Each number is 128 + 32 x the weight over its row's rms, rounded and kept within 0 to 255. Layers, rows and columns count from 0. Numbers have three digits each. The size before them is the row's rms in percent of the matrix's.

# layer 7 MLP gate, 1728x512, rms 0.0525, rows 1405-1476, columns 64-127
094:124064113100083121066146149104181147112118089142153179170126155184127124119128161126081186133118191087143129109112149087178155147149105054151091113110085184081129131147116150161129099116096047
093:117084153129109113145147064133080122142138142134108075164144176160153100114096089139232100088141133225148141130053140139103153122121152169158129061115106158127085096153105146133083155150136177
105:121146136119052138149126100169186104130122135105138119127158188104133111106098141141137108145130187111143183107088145156073115139118146124143111147142157164069151121144159133156163158157150139
092:140099149078081118143104115220180157135113150129109113145166097131140147116178119171145085087148134126101165134126165061169155116153131154118117150144161147155105169146146162130180111100120156
090:168112173075126081122134063127166112142137075097113101169223158124060108103186108122157130134125112084089185153174170120131095124085192204139131119137156150196118140106100155168099127183135116
111:113138104133121157110107181126133059100110105167115136106087087090116071182145116084171144100136091118141097107164106136161124113168134152111112093154160076127104133135097073167144096129046112
108:128138151043120115167138133089196078152107133107102162107159136132120104081100164096129113096089155164180107144066174176122217112113102147141142161146113122162140125135113087100161080165197118
092:091065153101116130135143152076113119130115133131126151179169163065147141175137136157117162156100097154111163103099118166135145145078110084069152090104121150193165141140177151143146134148189086
096:129097117108135177136182153219149110142136130150093148139130130125115136079071129111179148167121097099240064157089164101148142130169097130145102151100082155159162147123193181117116112077132119
106:184149090170106126118111116112160107132109134145127149122109115155125122103135134105146138114137090189151044177189218184090147113116191133149066134152133098091126082112113118111136131133082110
096:109085156096144095070121079136160131046135134113159133134166158137114128136139117128160127131124084141128125135109177077161120119139188082143116093142093108183108090132140131104150118131067078
104:124128140122087127115124112153158134115094097140147141143093110126137089125118161150083125081062103104137120122108096145163171162125096116137099092092150058083143107095187132088123165187116083
093:084065165155152177190128068069159135126158092162125138094130087137147164111155154130129143076129134128112124103137088121149182143123140114108117121161109152107152117141190123198097149152127155
085:101118090199106100151149124086152169124163135084133089146129133055087166128070103150125118138089111151039136100155121138101149127129121145124131124065147119177132112168059138113142141122060144
105:134115153145112158121207087120123074196122187137158187073107165130102109108170086155120154113116141174119125152110116079157109143113088106202136150155133132206129103148129124097143144088124124
098:112114117164074171075107122158168085125088083084126122104109116120105186149093162130149133135078126139211173057088172144118111159137186132128135079119184120120120115113129143144182139114100106
102:082086156136117141122143137141111096078130119139134080104153082189159095128150110099147132123111188145147103177155137134158153081092166079141093162131177130048193102149170164093140109104149130
101:097177114129169149113133149108132124107091059143174124148155115140139135073131170152161175120137114068149116070132157112117072134107134155091127148114163093162094103110098156147156162125163176
104:105159229115116176155154058095136192140176135126149167136089095121121168154121121176097118170136109138098087166101149141121135125150131113165156112149191130115126132162113144154170130163123110
103:149120168078119212143053133161177139120139143064128134134143174141117098169093144121111183131083108086138162077134092124154143096103085137102144123136139165180063107149090141144152084114125129
106:117130110144123133121100151150116118084124129168143084171126118148179119172136161102143120132091119131150127110098100075101161071077144182154203130142152114103087160125143104188131095129084091
110:087149121117093202101109136174168159110111152108167170144139192111139157098122116115062121160124122172145160102098138157114117140110099097136155122102090149143108131090181144141164144116141133
101:134072121131142153081110114163124082118138075129142101115119126058157131165128081141134177061144185149229106129103159127133143125111117112122130143112081108081089140081141143156131144123070053
102:108096109109062218179162125127175162169126101090163162100110105110105142105112065106145111118083159162121116116100144159177209131112120096125209134088132129167090127216155123133161146064106148
087:155168157104067114124123133149110151091139069138157158107103155123115118172144118154115128160168183189098150130116087146108135141176098162149092137140156120134149059147110129142150097080127142
104:145145156165104168190106125115150104158106087109156121120121152134149127137095085145123153163144165198126110091079220169153138105103129090173187180127165161163157162134094109161166150122136096
090:100091144113135131124182058125092144102064136146092120125146172178074084156113068173094128140073133152114140134152103114113109165101143137124129129141100085142128120104137126177083166095176157
110:151110151172073206176161088098132129079108141114164145137149145182136148138176134116105145139162182137114108127092205179100116098117121155163131109209155146121103107158079075142179138121097091
110:140085151134087130165158134173136136117123130119151102120172120104112113122107141100116154154103136137112113091081160112166141125113159151115128076130163154118124097137180126094140143107176090
095:140118105162142128154136142132211150161153122122124192098128135138179073162106100118107156065142095069194107186082133056177153152124174098161105140123134150139150115118116123160153104107156108
089:153115104085133096212091183128131201145112141195124164124133131154140101081128152153208121149102147123140138142103136094097150089138124110177162143144172120113125062091113130120209165126166093
098:096088112165128080158163085154175128166090086057103153167153151116163146082127115117119138157131152120181060086129087098129117116117154161068152110120103129109170106148099158152122137166156141
098:081044121158105180085166157186148120130143102100090106136205118103191079145146167120085140103232114162131151174093170099099166078085160139160087145150146175151104158138104119149149094119106127
094:090099079102096210204159144197164112171074152066099168091133160101078134159097115072133147117140139131208114141136119120201102095104215132209073104134098137109100116104178121145069109181177128
108:149105121170099119085161119126165181215096145083133137135083160135091138159173121138136089078115140121103122108147106109139079100185104140145162148141101139121087112065123088146136115130121148
098:138133158127116220142114113189125180133054140117127093137110156118142140148114185100143079109166059143135178129155115116203174131083134144138153177114111157086140117074135170117147136150081013
100:137125105174111153098095126158149171083145145120110168103162154157172087122155104126156190118167152133127129116132146178094112140132100116149150157190164156127136154104152150178141140098170077
105:170091109177092075172089146096121114182133181155142083088107177148137099202130164126129105101178149141150094163109084111161125107083127183159115122133075134118116148085150155126121046203117068
103:168156137127119130146168126151141169128114169133117120112109167126126124093174145151134168097122122117198120135125065140129157162118096138178130118154115131091114131123175095155128107162159071
108:122082143130070116145148107172192089135105105133178095091122119157125134113126095227071116133159126193101180117154161126064130090133130173100126090136139155158122107104131157055119124183107076
106:094144137138120151138124140128135106071159134093138121098149204085140153148087117108150125141173119131181164102118147116121094120153142152115168061117140110107133148139076124170161100127106123
104:158124125099116082137135176094158185147129137141127138155100127093164126150109108098124129152119139135148134139063160148083209109100149152172161148084136144217132106140153172142135096105180090
098:053109132150093121127134106152128108119063126094129147063069130126155165037136145167132188098170109121131142097180117075136098127165147121116143146134146142182096121150141152173125089103166117
086:165125119106131143124135119150167073126105141094128137126109172064086127111143132144174082154130173103138117141064110153147107117169172118085149055138101163144104112058102148148097095119162144
093:137187207113126141172142140110110112153126159164147076123103206113137174126115141182095153092219106168125052074185135169129152121098154124159063155194110126093105110150132161176108064168131158
100:111116114107098189196135114118140119124050155151138135171156152122128115094167104040143077121181097115131140112051118160141142130093197111155111149178115152150113123163195147158144164053140104
113:123125127126103142150074139109149158123130084178081137080166131101110138105124113168105097108080133137168157137146131081128176047137096133176134156165119167170194162085090140112119169158157098
103:123117149144108154111145124145160130149074187095153078156169137118116129161053122081071126116129110165064123089098116160158160133140195117089095136152093124160128161053112099139123118101183154
106:165117147109091144129120162147163120110082176099119127114104134114164088141159144148197090098193149142057159123089133108097146115146136128117161125155118098128098155098089129141146077085118159
101:177044144164126117139102108132120141147148107094155150120148165091112098127133177098140127212149146119143119120115122125184174103055216139089189110142121080131062174092145139184127083113120155
093:124121175119126137124159145084153110142128155139177164147156078144125142106132126115101126153167163147152110086082134124166111132180121113131074179137104128163127118098164108223137073095044061
090:173147094121122157124117137132078106159080168151126150122131126121104108136178137143169157087105147139071157089093105144173109103175131090126129056172133107158116160075135098109132098114148166
101:132147126133121180080166027178214122111108130110120116096169165126159081100144141143127169133099190130143074101160099140190080155117111110118071169170095153118119143108178118131121118106124098
095:162099103104152098126117130126166112110201141145116137147083135136159104212122146049128169151154140127161130135159079177159150085076119093131098165089133128108160119136136106110181149138120117
107:148140181166136158167158143096107155090082030138133176146133129073145071207102098100145142139124092160155129182112167105150143128125102098144144126184121182178116138062150151167196110126145102
105:188138077211152207177113152131159139158110105106136156131129109153137076110096157036090142110160143127158129120159194216116123111144124097149085110150111122122101105152138134123109132155103100
101:140107120148117154173076113124139105119115145109130139127131161116138150217160126033101194126108138104101129168186149160151126152103144097085056148161137137200121136172134103134147131191117092
099:136148169123113123116109097138135084111083099170079137135149076118166093122102162138155144125122149138130124165072134132127141039143131108123074112168127174144127106115142166119208142120100100
088:149111171155076148105153117179145089100171131138093088119128129116144094179173119132094133096163106174075142163100176143139097160171214111172076126099121131124122094135132111135176108118117157
099:114150163119141149155132092076110087129149100132112172101122151088100130086184109094102083124131089149138178136151178139146128108174140128098146114170199100200125127186117085093123209215112109
103:124125135126111129097050110186107090157211095137155126115189176208137119123122082127147102043177130218131146149143159132119117071127149178077167118088172079153166112080092172115126173176134147
093:156134146066118116140146115099163149128216088055206118111167163121158139125118114137126105141158158119118122110121166189121139155162150142133163169152133107080130087148139117199145081145052069
097:137055118127094143119149114116138130081137168129108119136183183069126110107129132167115176142140192127058097122070096131152095149158185099090085135151168136088203092126144110098101102148127123
085:180118153142176138181122123094143081067139133113118148145124130141149168122127135151082078133154140141211119109120095163159061107172123149122208101048091125149147126153109118067129190122071118
099:111113087150085153120062080141197127116079108069111114093140102192144100180145147130211088136188119195106180154123116121135210130075108125145105089098127112124130103122137118075111095155147140
095:079090145149147172107062085139158101119074162112152111131136135051146159136147140178077111119133134114137096136080101098171105151134195165143097201172041123112135122096138171101113115161123109
082:160178078159168142116092160146101092178112097099028182108118147197118057148186118100156116086089162147079153155115141065105055143101199173124144130125187087116052195119121143115115110108176147
096:175129188112135131175158183098107148137143149140087125053108116130127146112087189101141149154134131114175106116132121198090166053151048123155123121098117123152082150119170116173130115095052073
108:131078180122115155152176090178161056187148073154159115062120164109098085089104077169137149124137114091128125100129144183098156132104111082152132124104136093159189146074100141198131111159106113
100:143156164121106116137088082140130132084108158110106205165121164063182192088112177099062130156159082101096056120111138098147116116102076124097120094128110132156103161159106142146153095114154191
102:117083122199117193153114133059092068114149170139123055127123121139185124079115109116144073177137198170138189126103194119154080112061117100116158125117125111110151106169160062113108138083178108
111:159094196099090127131123103145051201130126124130115150109130140133143100101108155171093123105132133159148087169081088089167113089167126133120126085143111147179098103109126139166147126090113136
# layer 7 MLP up, 1728x512, rms 0.0547, rows 1405-1475, columns 64-127
094:093102153083148082122114168140063094113128127153098162184125088182106109157089147166093170121106152150139116161140085065122105119160102138061179154135172151097132107176138131144087103184169141
090:105161134147108142093121126156134104184122115130145124121142104137077103195186126143098117049128111085155095123149139102112138105127156165112152161139148154117182123076119127099133064147169153
111:107130091128074095085169085110091096142091088134151116122158075161091137157168142170147152110123105142136134097152119118186089166151143133138144117200090126127099152092136066108099087149141135
088:169172141219124183109143120132107072119166100089076150125109140199070092094140139088095102141097099171120123080146150116124136119146107156123144103129101133112184113120166083133132134137079155
086:090090131120109081109135104119118129098191128142175069123113189144192079127140119102128131167145202162099124116107155091202096103126123090081159126137178098065124103125112130095115159089153166
109:103130146183108165139127135147168129143153115094161111177108199116122090129130133104124127151155116131118128149073146144126163119160128168106163209123131107157127161158120096158143089156133047
107:149141161178135123143119156121122131116155108102091146089106211120196070116115083115047177106143103118078109166113145088191129149123161128117146150180125116084135163131189117128092165093144094
090:112177102119123104153146126066125165146136134115073115161134142154070133169161142168084136089142099151115099103147111165117103153130153135105160096107137096126119106160103177149115080145124119
093:171096200152146166115133143136101134055114167011131114165130126182148129045099121133127154133137134117130128136124196192177077191115076135166135141040190091100110054094174092146105079161124132
112:095174178123137110106218113158096124140138133141096105187099158121081107178182123122152144105133105114089059151136133107096105137171154135108137172138150151166160176136084186145142111143170103
099:134110135153094236152136123160153109165142102127144156149137162131161150170132094065062145106124117128129147145053132215080133070120137135106143077126167119120119115100167143107187149143132132
105:138107153132150185204106181120210129152139177107126120140110080107168116173045166092145110116187187080120158127123142088174121131152139128134163089117100115163080156117150130199111113090157153
089:112122135096126096121123151142097171124082075096152174115143112155171140127109141118120118149155160127172102125102108157102129093139123170066140114069186174071152136103165125153192179109172195
089:157181153092147168109151130147160140142229096127135151125135113114168138158195207156111140132172154118154092078193111169164172120136145122147159095141128073149150081179160171165175088109106148
110:159097170139131149172103171143124157127109119067083116077094120154137122131118142084181138118129121132173102196136114108167166112095143083160130144106141115142155192154120105130136124185131177
107:191111100127147104149173186179135131128077123135173101148061143149049157116077104129147095132081156099153125046099140130147112161166166146167139084116208109128080132114129112121127143130130140
098:075121214098084088133148186105122157084157114055134107113163211107073152111170167111129124130113164127105151132125169135122098161140143112083201192089157128147170162183130139111132102148161074
101:140116173131154136075169152196173149146120108147102135110112111158130103095115125100128182088151133112103132063111117072127100148090131126140097144087087074166098083118135175145179122137112108
099:159182137155099106199111093129144143158131155083145098107161116126081098109076117071157133119170162127135116082189130118142167147125180117109176123128127130172092135144140116157165123176077093
101:132085130077145163139130195074113174132132134162134157152179083190099137138103174110134155116118146139116120112117132133144170158111141146158118195128124106149113102141164115114168127140198164
102:141133083071126192127099065117113111179113151130130142143163160140177124149201198125111147098164087112120134104182187067131089103128154131125215137138104123110120111127177153136103161121143067
109:076203135108134129069143160128104153167138170120097134123126228145124188087178156099142127183109094141138129156160150117165130137083124138130156088097114150175165123128121153116153149185090131
104:126139098135150159121168130073122114091112150099176136103165111173129123177120115127103154128108083102150136148140111134116127148129115145126116112085181082090107136077125104096113149106106155
103:115141170161164141110108148133136165122136146102095096135123073144181117115147182198117174097150110112156136162115104124148119122124120070163109096138175093118113163149147172128102146119119100
079:154104100086092117148090154169096071096163099133141102117182135111120097121096089146165136157142077078112159100139152139158152155136149160127150167159112102089136077138129131138144129113119128
105:136067175130101182104130153147120138109081113127179137135154158131147122107193172182130067128138081087155142099122210094116091172133113157108165166144130190078138137146090185167058157104152085
086:179155108160063167145159143130086148108190135123152135152095105125134102123062145169163110141119202089104114157127140137097126180066088187134148121136058151149091120131132105128127144123156139
118:096145141052124193132132118115115132093151176105118128192141105152146169098113121177083125130098154116145155088106097150139123174118132157149170140129129113072108122135135139143201100097067113
115:119173167162113140077134120090161020160183146186091109209089206123144151147101142097122110112165122120097120164117131091130158160159168126177124130159067131141076159099087096125160111157142182
093:155176087106150122131147127074140178088067149176066150189118129164132160117092168123181122172032164168148146171139153148094194121126116124116072118143041167159134131130134137118112142116194140
091:125095134148125239113108110159158141131121125117146131137136075101099080113148119082145152112108106102161100078168083106138130142108101133150111120158167146164119121115169136168137078125109110
096:109058112143125147120171130155144090204141064081149193095103059145112158113064162176132093067089106143126101092117141138116132096104153097160139064118185051086161160086163149150126118122125118
116:136161109081114119127089106147091127126108150164086109108082120150116202124127156161175111090103140175158161069129132088143126103156156073166142126096102086093136089075091149087188160109100080
097:131154118101138136156135098129123141086120172096088113161161106131091115131072110082147063091142141147182150091112065090148121141127176156126040150058149118193117146145105148119091154141101128
104:136116160188140155191124106088076142115085116160130090062150053113111079195108121101155121129120074124174120124091103110053124122128144119104165125124100164171113115057160138091142136058161135
096:098142141118125145156114110158141134130117181095123139118152187172140132148096134168128106111096048065115151126104152110155102119176152198199060129123144146104182118137076136101105106069118161
104:131133090119125126106135115096104084082120130175163095112116111106162159176124123135169091103110091124171125201116119137181142119105179153109084126143069168077127171131182157138133159115116145
107:146133192142121096159196047099109190140112167142149116121104124146145089111154061151096149131170106158147076119081120159099106123141111154121087133177164134134134165129191186177109125130100138
104:090165101174143090127117160112144145098124127168136139181174139107112122116126071100156164088086128109136093142177101124130126145149181115135104122127097153147195168115114162153162179122148149
100:087149118129112081107086100107125131061127199125116098094147127100184103135092104110146130108230191083100122105113151139099121128078106135150063158135113110136123094082241151072117120139077134
104:180136148130124187183109158144139151149160117169111164104164212164177116127128108103178114139107184148120178168135113118127178146116117164101175147124086159210128159129120129062090139170103124
101:136137112065138106148111173139115120139098082121109043122088078092100144141124141109137072125130109152074054138142129129190143172126105152146133092086140049106085138103139127119147086087020152
096:067153171199160107138152114108138159088150082122128137110091087116126185107188173121154166101116117110124121067130080137138084102101084120091137124073154145104152138158143143079138114104149157
086:127167142118131116140172133151122154113150091147109119127113053072121154122111112105101094166110195127153152104160144149106141105165168095175163096101205150097107144167110086106176172157080154
090:118088133102132142171123149148139104101145133133121137115198098204128050129094125111082136136174118104220107190113176128067163076176162116141177095168087106087146120143163082195176088107099094
100:112112114147122124113141129133128132171100209143142164089157136088118175159150167185162187137098146164124207095156122132121141071126138137139146165175093136116116138100064118081158097181086126
115:153145106104131163131115151048126108175165148181108127103151156167145115153127182133132086124140137119151127126183109094158121134149088130111132171144162153146141205074077154133114118165134164
102:102114138174101104135104112124131134168126136095171101151167159151108103160081149149142148116184107113127123092085119145163121190140081138174168147172171148131128078153106099096100099122142210
109:116146169170111131147088147146081112107120109150171134125140139093116153106092063212137079041176062151112095109147092179171082106165128114058121137201124148114135145087192105123177127152133092
099:116116152135136109072106127115145122111163060076187077129163109171108163156175048195143127146126129117113160105166156212139148126175124157078089145096129139132142143088117151117103214106143164
097:070152171192111116138095160245149104125090108086108141119103112090156054139091108121157182149095092164112157162185175108126126092055112163182159093139138102092175100118109161099102098152124181
088:104183094157136160163144098083126126167173151130118184140083072147109198131122108151161102096119138149125127106112076124093121070192144095165193123121151097106127192128108046102158068146085150
096:119107074131127151153107148172181123103159095139137121121147136137156105127100170211153080085141119123102118132095121093053047139144103081128161163164117130159127043155103117181075139070147133
097:137115110125147142123179116105097138084123146154084084175094175109130123134177127069134149134066089085163074096133119129106149127116132122162145085137174139099177200116104073134102155130182130
107:068061151158151120128137062148108143199162128089137126071136124135116198115129140070128103038183151143151074183070064095140145114113148119166097148099131115093166101131140136157114139101135146
101:153134072104130145120131151114100105114183174122161118137104158188075106175107060081082075202158162163047168113089124156140154132154174142144097134158136083136111089148104113126144108110084122
099:083119133093123098096083134136082098104081124130164159089124150147138129120106107141138149083144095109150133110131180070153123118089144189096067124102136118136081097082121121124151090093145140
102:157165151142104143106136139106113119110125150089084126208149148116163164091174148141140100110103101100091088183133131108133053130094110114063091198135200168194143188209099176128079125129128131
087:148133146128151119158103139109131097154168040108084109175048161165115133156120100119102123113114113133093109054137157189129078160103173066126064126126143088067077135174125118126134127151186140
097:127119139175148149110088080105132110130109123109128142132122125144151162124096131160177170174089127094107110143127120077167094136155123102106151073053097085152107122155091166095140162116158142
102:065090157134131173161148068119117109147107126154107100088035084114138182184147149124092126163140076134104103129145172118145171122142212142179192115173148131094137138162138106083130126126137129
096:110133169195114090122087093126138089111063132188091139163143100134128063143138184115114154077141111097122129135131072124101190122116155136134091086137114113135124097156147113146178154117070140
096:053117070142108083113135116132119138116036173116111116099127095130125096091078130127155148099188123102173117193110164096095082104151100196120089172118135136102145095126147125151101085151115069
084:128190117113146086135117101064139153126103127193194141126182198160152164127173107197161124139184107171121166175135078126088156151169161179102129134135103141141134171210125075105094124171113152
098:096109146122114149208148160191130143141151111154149168185177108140138150090140119071099121121069185167125123136132114149114108175119105126092200135112134098084134088150130102110122154119155063
092:119192161190127134195119077111126157078161180168116107095128149077166150142132035146112132127119140154164096136121144157098199128109098112060118130097116125147160161146156087184178167182135120
085:147091112121071156181148101174099146154115148075153144144125124084098173126116104087095076126118073186166106088083132077169119113066084186133152100072134135098148154134146117167142105071112085
098:115125162093139155148138174126135153181144088132117121137153158167130049123106148151136045136119144102118132110100151154161106098154106114127114204137118181147048151171149068115067102079116142
103:133120112183125123107117105092098158153156116168148100118095162021150152131129119160150129110134121139114097108128120134100067158161112111111107133110140111181123129115104123102157126140129166
097:147180124184142110059122113134077207118115125128128152097150169159173104131128113164163145164219182130159096102116136129130114132129133128137110141120147127121116137148128130117067057110132082
101:133111173093127103146121065134154100130132079145157143127068157112069124148043122121081117114101188145121110153149131159154098131150153167151146162121122135130094087160062154160145135096145143
# layer 7 MLP down (transposed), 1728x512, rms 0.0401, rows 1405-1475, columns 64-127
091:171110183091165128167107152124161118143117163128171103100098127085097133108204134176103138123095136144123090182125083138144058119083050154085157148104170095128138170155164163110141161100129167
091:188111157136237132173134109162099081067117074148140165134149110101121082099123136110111116126139102100138181063107188122060099026119112122081141122112117102163094119114114136089131126131104145
109:084144109108040115067133096110152099162125114203089113058106081200090101153140167125109130127147105162157103057153090144178132120131090141154087096106180144147154121076133099132137102135097124
088:165110154124040146117173097111090171086091078140126164107137085096161209123121127171119135132117160179064112100179165141143126158119138160174142071158108130114115151157188236120118160153088136
087:130106151101030113102144122128173105149176109163103096121115087166115161106106088131113153082113118145201185150125144145128080063103162095109122140076115159110145129145092118145128116224085109
111:137105079139111132158201138094082189089126109166071115133150164141111136159067128120185126134159101031146126098088130154123134118169101095096081138197098151095170081122096145149119070093113123
111:152113126133163161136037155074134090116072143140124110184123089107146215108182121138125171104101147148049107149174127085148154120077149119152138144149115193181155140186124161146172093133160167
092:149126135161059120112127154116142074137142094086126145119102171090170114152087109095109160108122091100131053135137099187169135163151142120100129223114133152173103140081154170128128075079125135
095:096135107151126165147145193141098114132104082119117193167133148079171128122108130190140122162114101042180054141117130155084116111093138183139094132139109147153128181070146145146140116082120135
107:084158184132095131162115142125200137183135101040159135135170110104096114153116163102090130105161146127075112094132123139118121151175140096097176149096045167130128103173130120151132096095118122
098:153071167168082193135102125114108114113139121086094108127194129104202158134104085159107121042162130102177146119147167115126133117132145165122156130125118141153118095139097124171197172105109096
108:120131132099130090169087144130175139090095128116098171177140059158161139131116140141110093110159116111085122145127154109132145140137076054148105112080110156119117095205148110139141132098054126
090:181149127113142070144158135100151140085121099063187191134164150130111122093135119068142164124126097124142164138114080200072117152155105119065120140176105123087193124137120130124109075092122075
081:126047153179118145119128160105183101040087120123094149133106120155120044126146067070128160116139124172154185183110164150088117108149132117167098120155113134042127158118166099174104128153188085
109:160184182109132152122140135172081126178181131119123107121113099150161116117138140088156165143157180099121081131154138136073116144112151062131176057119112160078079079094124118124134155071122168
107:112148100141140148165140110165104152098159129105164153133125160136160125058127130190130089097115191151113127121157121135091164101117174140151147079143094152129151138119107098164114138134154139
102:077148150040108124096121103149118121143123154158134111118153093181158111119124084076141149072084157099060124197135132120108126103133086147173124115139129151140119079116136123181138100125077092
091:124149131100255140108113141102123103137127137133133121150144146105127117106202147128111104120095137014108126127090137117115152131162160156140106126144178116095116144170138117119100118125121119
099:119065140164103111063114123114168097098149144133147177120170055187188105150108131117151068160104081124170095143156155175094153097160143096103154067109152115114162118171137139164094160151091226
103:105169161099129103140095124148114223199137212109107067121083141096185139075117126139114161117156150152073111154145144102137081135151159112109087118165128084102090135111182162176075121180096151
102:149084110084122092104126127125152125116127089122117134130134104141103118126127154070106078147178180113099128112096166101085154123113163080108078094155159148104074148166071107124155128096117139
111:190137111172104069102108118093125142141177164116139109069137151117103161093169112138128100136166097064141087123071132219090157109103113170132142118078140147151111185167148114173121097147194093
105:166129184115239166161110139086126157118135114154148128135191152132104125078141099126141114173066173102092148142139111143149148099168099139051105190138166134190122109147155132189128139149135139
105:142141181155139131180143115052119166147152130095135157156130135119203105052145117120114138084097111117089131144110136114079111108122139090133100168134149180166092147121131133120142112126078091
077:119073091157157151085065116088107137126119179143112120140157173133141143111156191189115146102106155050138150154139117154115129097126172126129103145120102161124127139096091146114133155145172132
102:157080071173079090126108111098138106131127055127102147094113211050113082149129166150066140130184138144148133139111117120096141184067168160108074149083139091153097189085162146125130113156096086
089:153144134125131106105125100093166127137175123104125155122128135194129091119098200106123115126102083166144136140072144144129133111078147119109147089101152193117116124141138068074144168150119167
113:087197091118129099103098159169124116124150136159104141194152100101086159072138119111102141141149123194100137193077097123073158091120075121113100164099108073060070107112137132126140147207083114
112:183118145141097114154150115143142104194191128098146160114165121141128062123160146146110119093100202117152124109094122100192083175132108090081155147163111114124168120189175104145147093158117142
096:107153109129089114073086155124138108114132116116099124090158109147148097108084105147077117118141141170158116115157144139076106115073119129110174086111093117139104135125089183121082124135123101
091:143134128115188071114123124087139085163162139163141119136203160151134141079128196117053188125104112065124082126115111116139154176120128160106128131115112115190164130171108165131148155091158111
099:140180114151141120126120110090000115125147184126158117088156185137118162172114131082068133136115103115132088129118163107087127135116032158070102146103137160161183168168105152111102169086190111
097:094123143113000215076098114161135168080097130133125144112147180118086140109130147146101150140166067255127145117087133140104123152181118114156113094137113107119107134114133147123140060164150093
100:111166166186093110137098141119154063119097136091190087193130111160152127145102145209148127123113097149120110071160175143109137132137086122098189102093166128096100118135108122153100118099121110
107:096172157151113128125110087106134139142116183106132154152094117160126143143217162118113053143166138193076149096100118126130132114138135145183128157142100127147106167170158159150114172158134142
097:088175158109161109119103163235126170069130097122205128179116106107164129153089175102188095130140200133116125191142114200106151254115159139119163132105124107162100142104125103218138119113126114
103:081128026197083141183136158133113120118124043171174139138145107111164109153090132124103134135152141180118152157089120143111103137105092120179095127089195196137047082096151153166156099176097143
106:183140123098180090099074101097125118097119110181117165080095076116169137121067137137165133132062135137189164093129130117119143119082121067149090110104171101104151089178149136102089147129158096
103:179121072091028116139153150151133162107101122086055125128176129101204168157153164158059081147108129194170192143155100109136143135106100123131094086148104123128172171117136086081102150154078097
106:163122093146121130157091143158179123142183151180086151162087208110109183093102164055095097199156089179087097163115168135054122148097140099105109186180157159126102121096090146120114091135112128
104:129064134158134075152112127107186194120143140141144142128114181078199127144089164105152123085128103122086140103115114147168069112148121157134113160141104080145134182158130106162147148149141097
105:133112122132149167139142063165163151141088107104142127137122219073127139159129140125155122150086167161154154089087149156118149140141085099164136100145143134168092177075102113078133151187108129
098:057114136115066129101129105129198128131116107107114132132099163079172148116113160118119101097143181136106105128171191114097149112165126112120166137140090145096164084136078171150149107178149134
084:104170083147109107069109124116079108123161140098155146099128124104145129141168217129153118118190094193117104101162159148161102122147127148133101113119158152140093176142147147191111206102135100
089:112122163147059132124182132070131204136151147168127109138162107140130152157121139126089131167132079104144135074132110073183139155126098193144182055106095121173050167099183130050157132103123121
098:141121105149000159141144140171120139096091132171088113129155121131167145119117068101105113133120193214188122084086143174088192110097109106055196091136166138098115134148093154172112144129144115
115:126161101089191082187095181111121141119139119084146114175119143134127096170121138134134113147132145188154126201138107115068092151124129160113153140120138092136131171094153153131105135145142114
101:232154140152074183102089142114152128099130159077132129165170147057149124126138072136097147140124138118156069118109127173138118105146144116114131135144156237134130094164201098059057170151130125
111:085104154113045143099194083169113146146141133151161100178145135107107135133121098134146133135139073161143137091148108139147122134143148118157115144084087140125149066142106136102119100150099193
101:065130100126131184150153070106149160152149141161137136101177145088085024146058148103156150102178082114192074135094057117095070109125127142135118099090107125182097120111117136124120085084140159
097:171064083124098170117109140153097056086157157113147092120146097103139126147071134073103171101127143142157121103136156143191171147102155118129111129103130133153143140101127133065109133141087128
087:123106115111048160109134118158171130126102135162151130165165126181121173145140207094134100108120133168143082143085096091167153153126168118144178144182156181174120138114180155171136134131181110
097:154123115089165126183074070084136119154114096117129147181129126138127135113135180093121153171187135092090163139192119148098127151116113156090120203096113163134206167113166162099156119153171118
098:079138174100133160110110139117139119132054129167091050188092059079100125148100112147119135089127055126119120050088192159128135183165078076117121140188110081085103102165086128161054188143133144
109:113074115193253150131157156121067147094180178160073142153127173143160151149116121113127095146185154117151058169131109101132148096104152140111082168117154135165123111101150127118142091142118139
106:081102112085133189130120119094134158148067144063081114122119104111151123116148113164175174081179147126183129111107062154129157111173132088144124073115085168127170084131208181119145091168141085
103:171168079147069135175144054143144153110150083090094128119096132119134102175125184081146148147143139147136135057148154145118124077123144110143116174107138117105163138146155120106134119121102093
099:126144052097178152110120149107164131158057151091179228150122129119121131135148211082130099124095116069069151154116140154137157177156122208134098124142117135079107121167148132069116127130169139
090:115154107088185132171128152064091153165148155133112167135104136111163177143103137124118142215130125132135145133156127148158093145119094128060152142111081170115151139120163113124112129127096173
103:123096070091118074154168139094047137142072141168113074124160213089059112105158114110112100077106128121115134131131152116177098094157093180110116083175132129117046179093161056130126070129073101
102:149093211113114120098057117133182099090089103117134143154133137180104087140125074127131173129154070139142124117133203100088082109077154111132167112144113090132111114111125137131124169150157172
094:127144147114071122086085105170170094165151106144118105174160124170118187140109129066085120080133153163155181172092096129184126102049141169186151119140113055119072109101093119179131093151130123
098:186089154130135105114146147167099172133167108176133107108062116123115177096184148121100079162140132100173136132091103140121162138155166182069147148152123119145122174141132142130140136123161108
077:086130188126089133139149194112035045137091137116167170150112091177132147142110135124163099135123119144125091097124167146137059090175127109140136145090128142154126077098164125158108124085134147
101:185096087137075125147051118132112134140105096083117145087159093199125098154164115067129105085114120189091175104105045122093192141126104061160096084128142127114085143123092104107150099110089133
091:066183141130188141128193227145051170128088157103122111147094130137162131115102222068142083126107140127085108129138161163158149107107106117123145081148131089160111161091171115161157144095138136
077:192130126114197097099159089111163118108161152160057094113135118159138132122134070207116157134120125171118119114152102122139164068153109125074167139133101182127148115178109106128137061179102124
097:131126123124101088105176135133167119211122177158162154123163145113140184141126168175120159080138075139165134074134067151176159103134074111114092105072115186156155144108162152111149190139118155
108:153144074098175115090075127127135119167101115126121162129121123132097115100125094118119099092098106148118181208151148101102093161151155114139167084142079150165112122180149126161099181095128176
098:147130151110100106072183045148126136131125138105144185145146133112119149123142151127124102138156047145123108091106134118122164150199131085141087087157112206173164168105125157146142147087061137
105:120116152132106161136067138137095179137125082142086169139142134133026158135096152130148123088090131062136095137158095147113150120137156164179168139121154121107104137162151195132101120061106099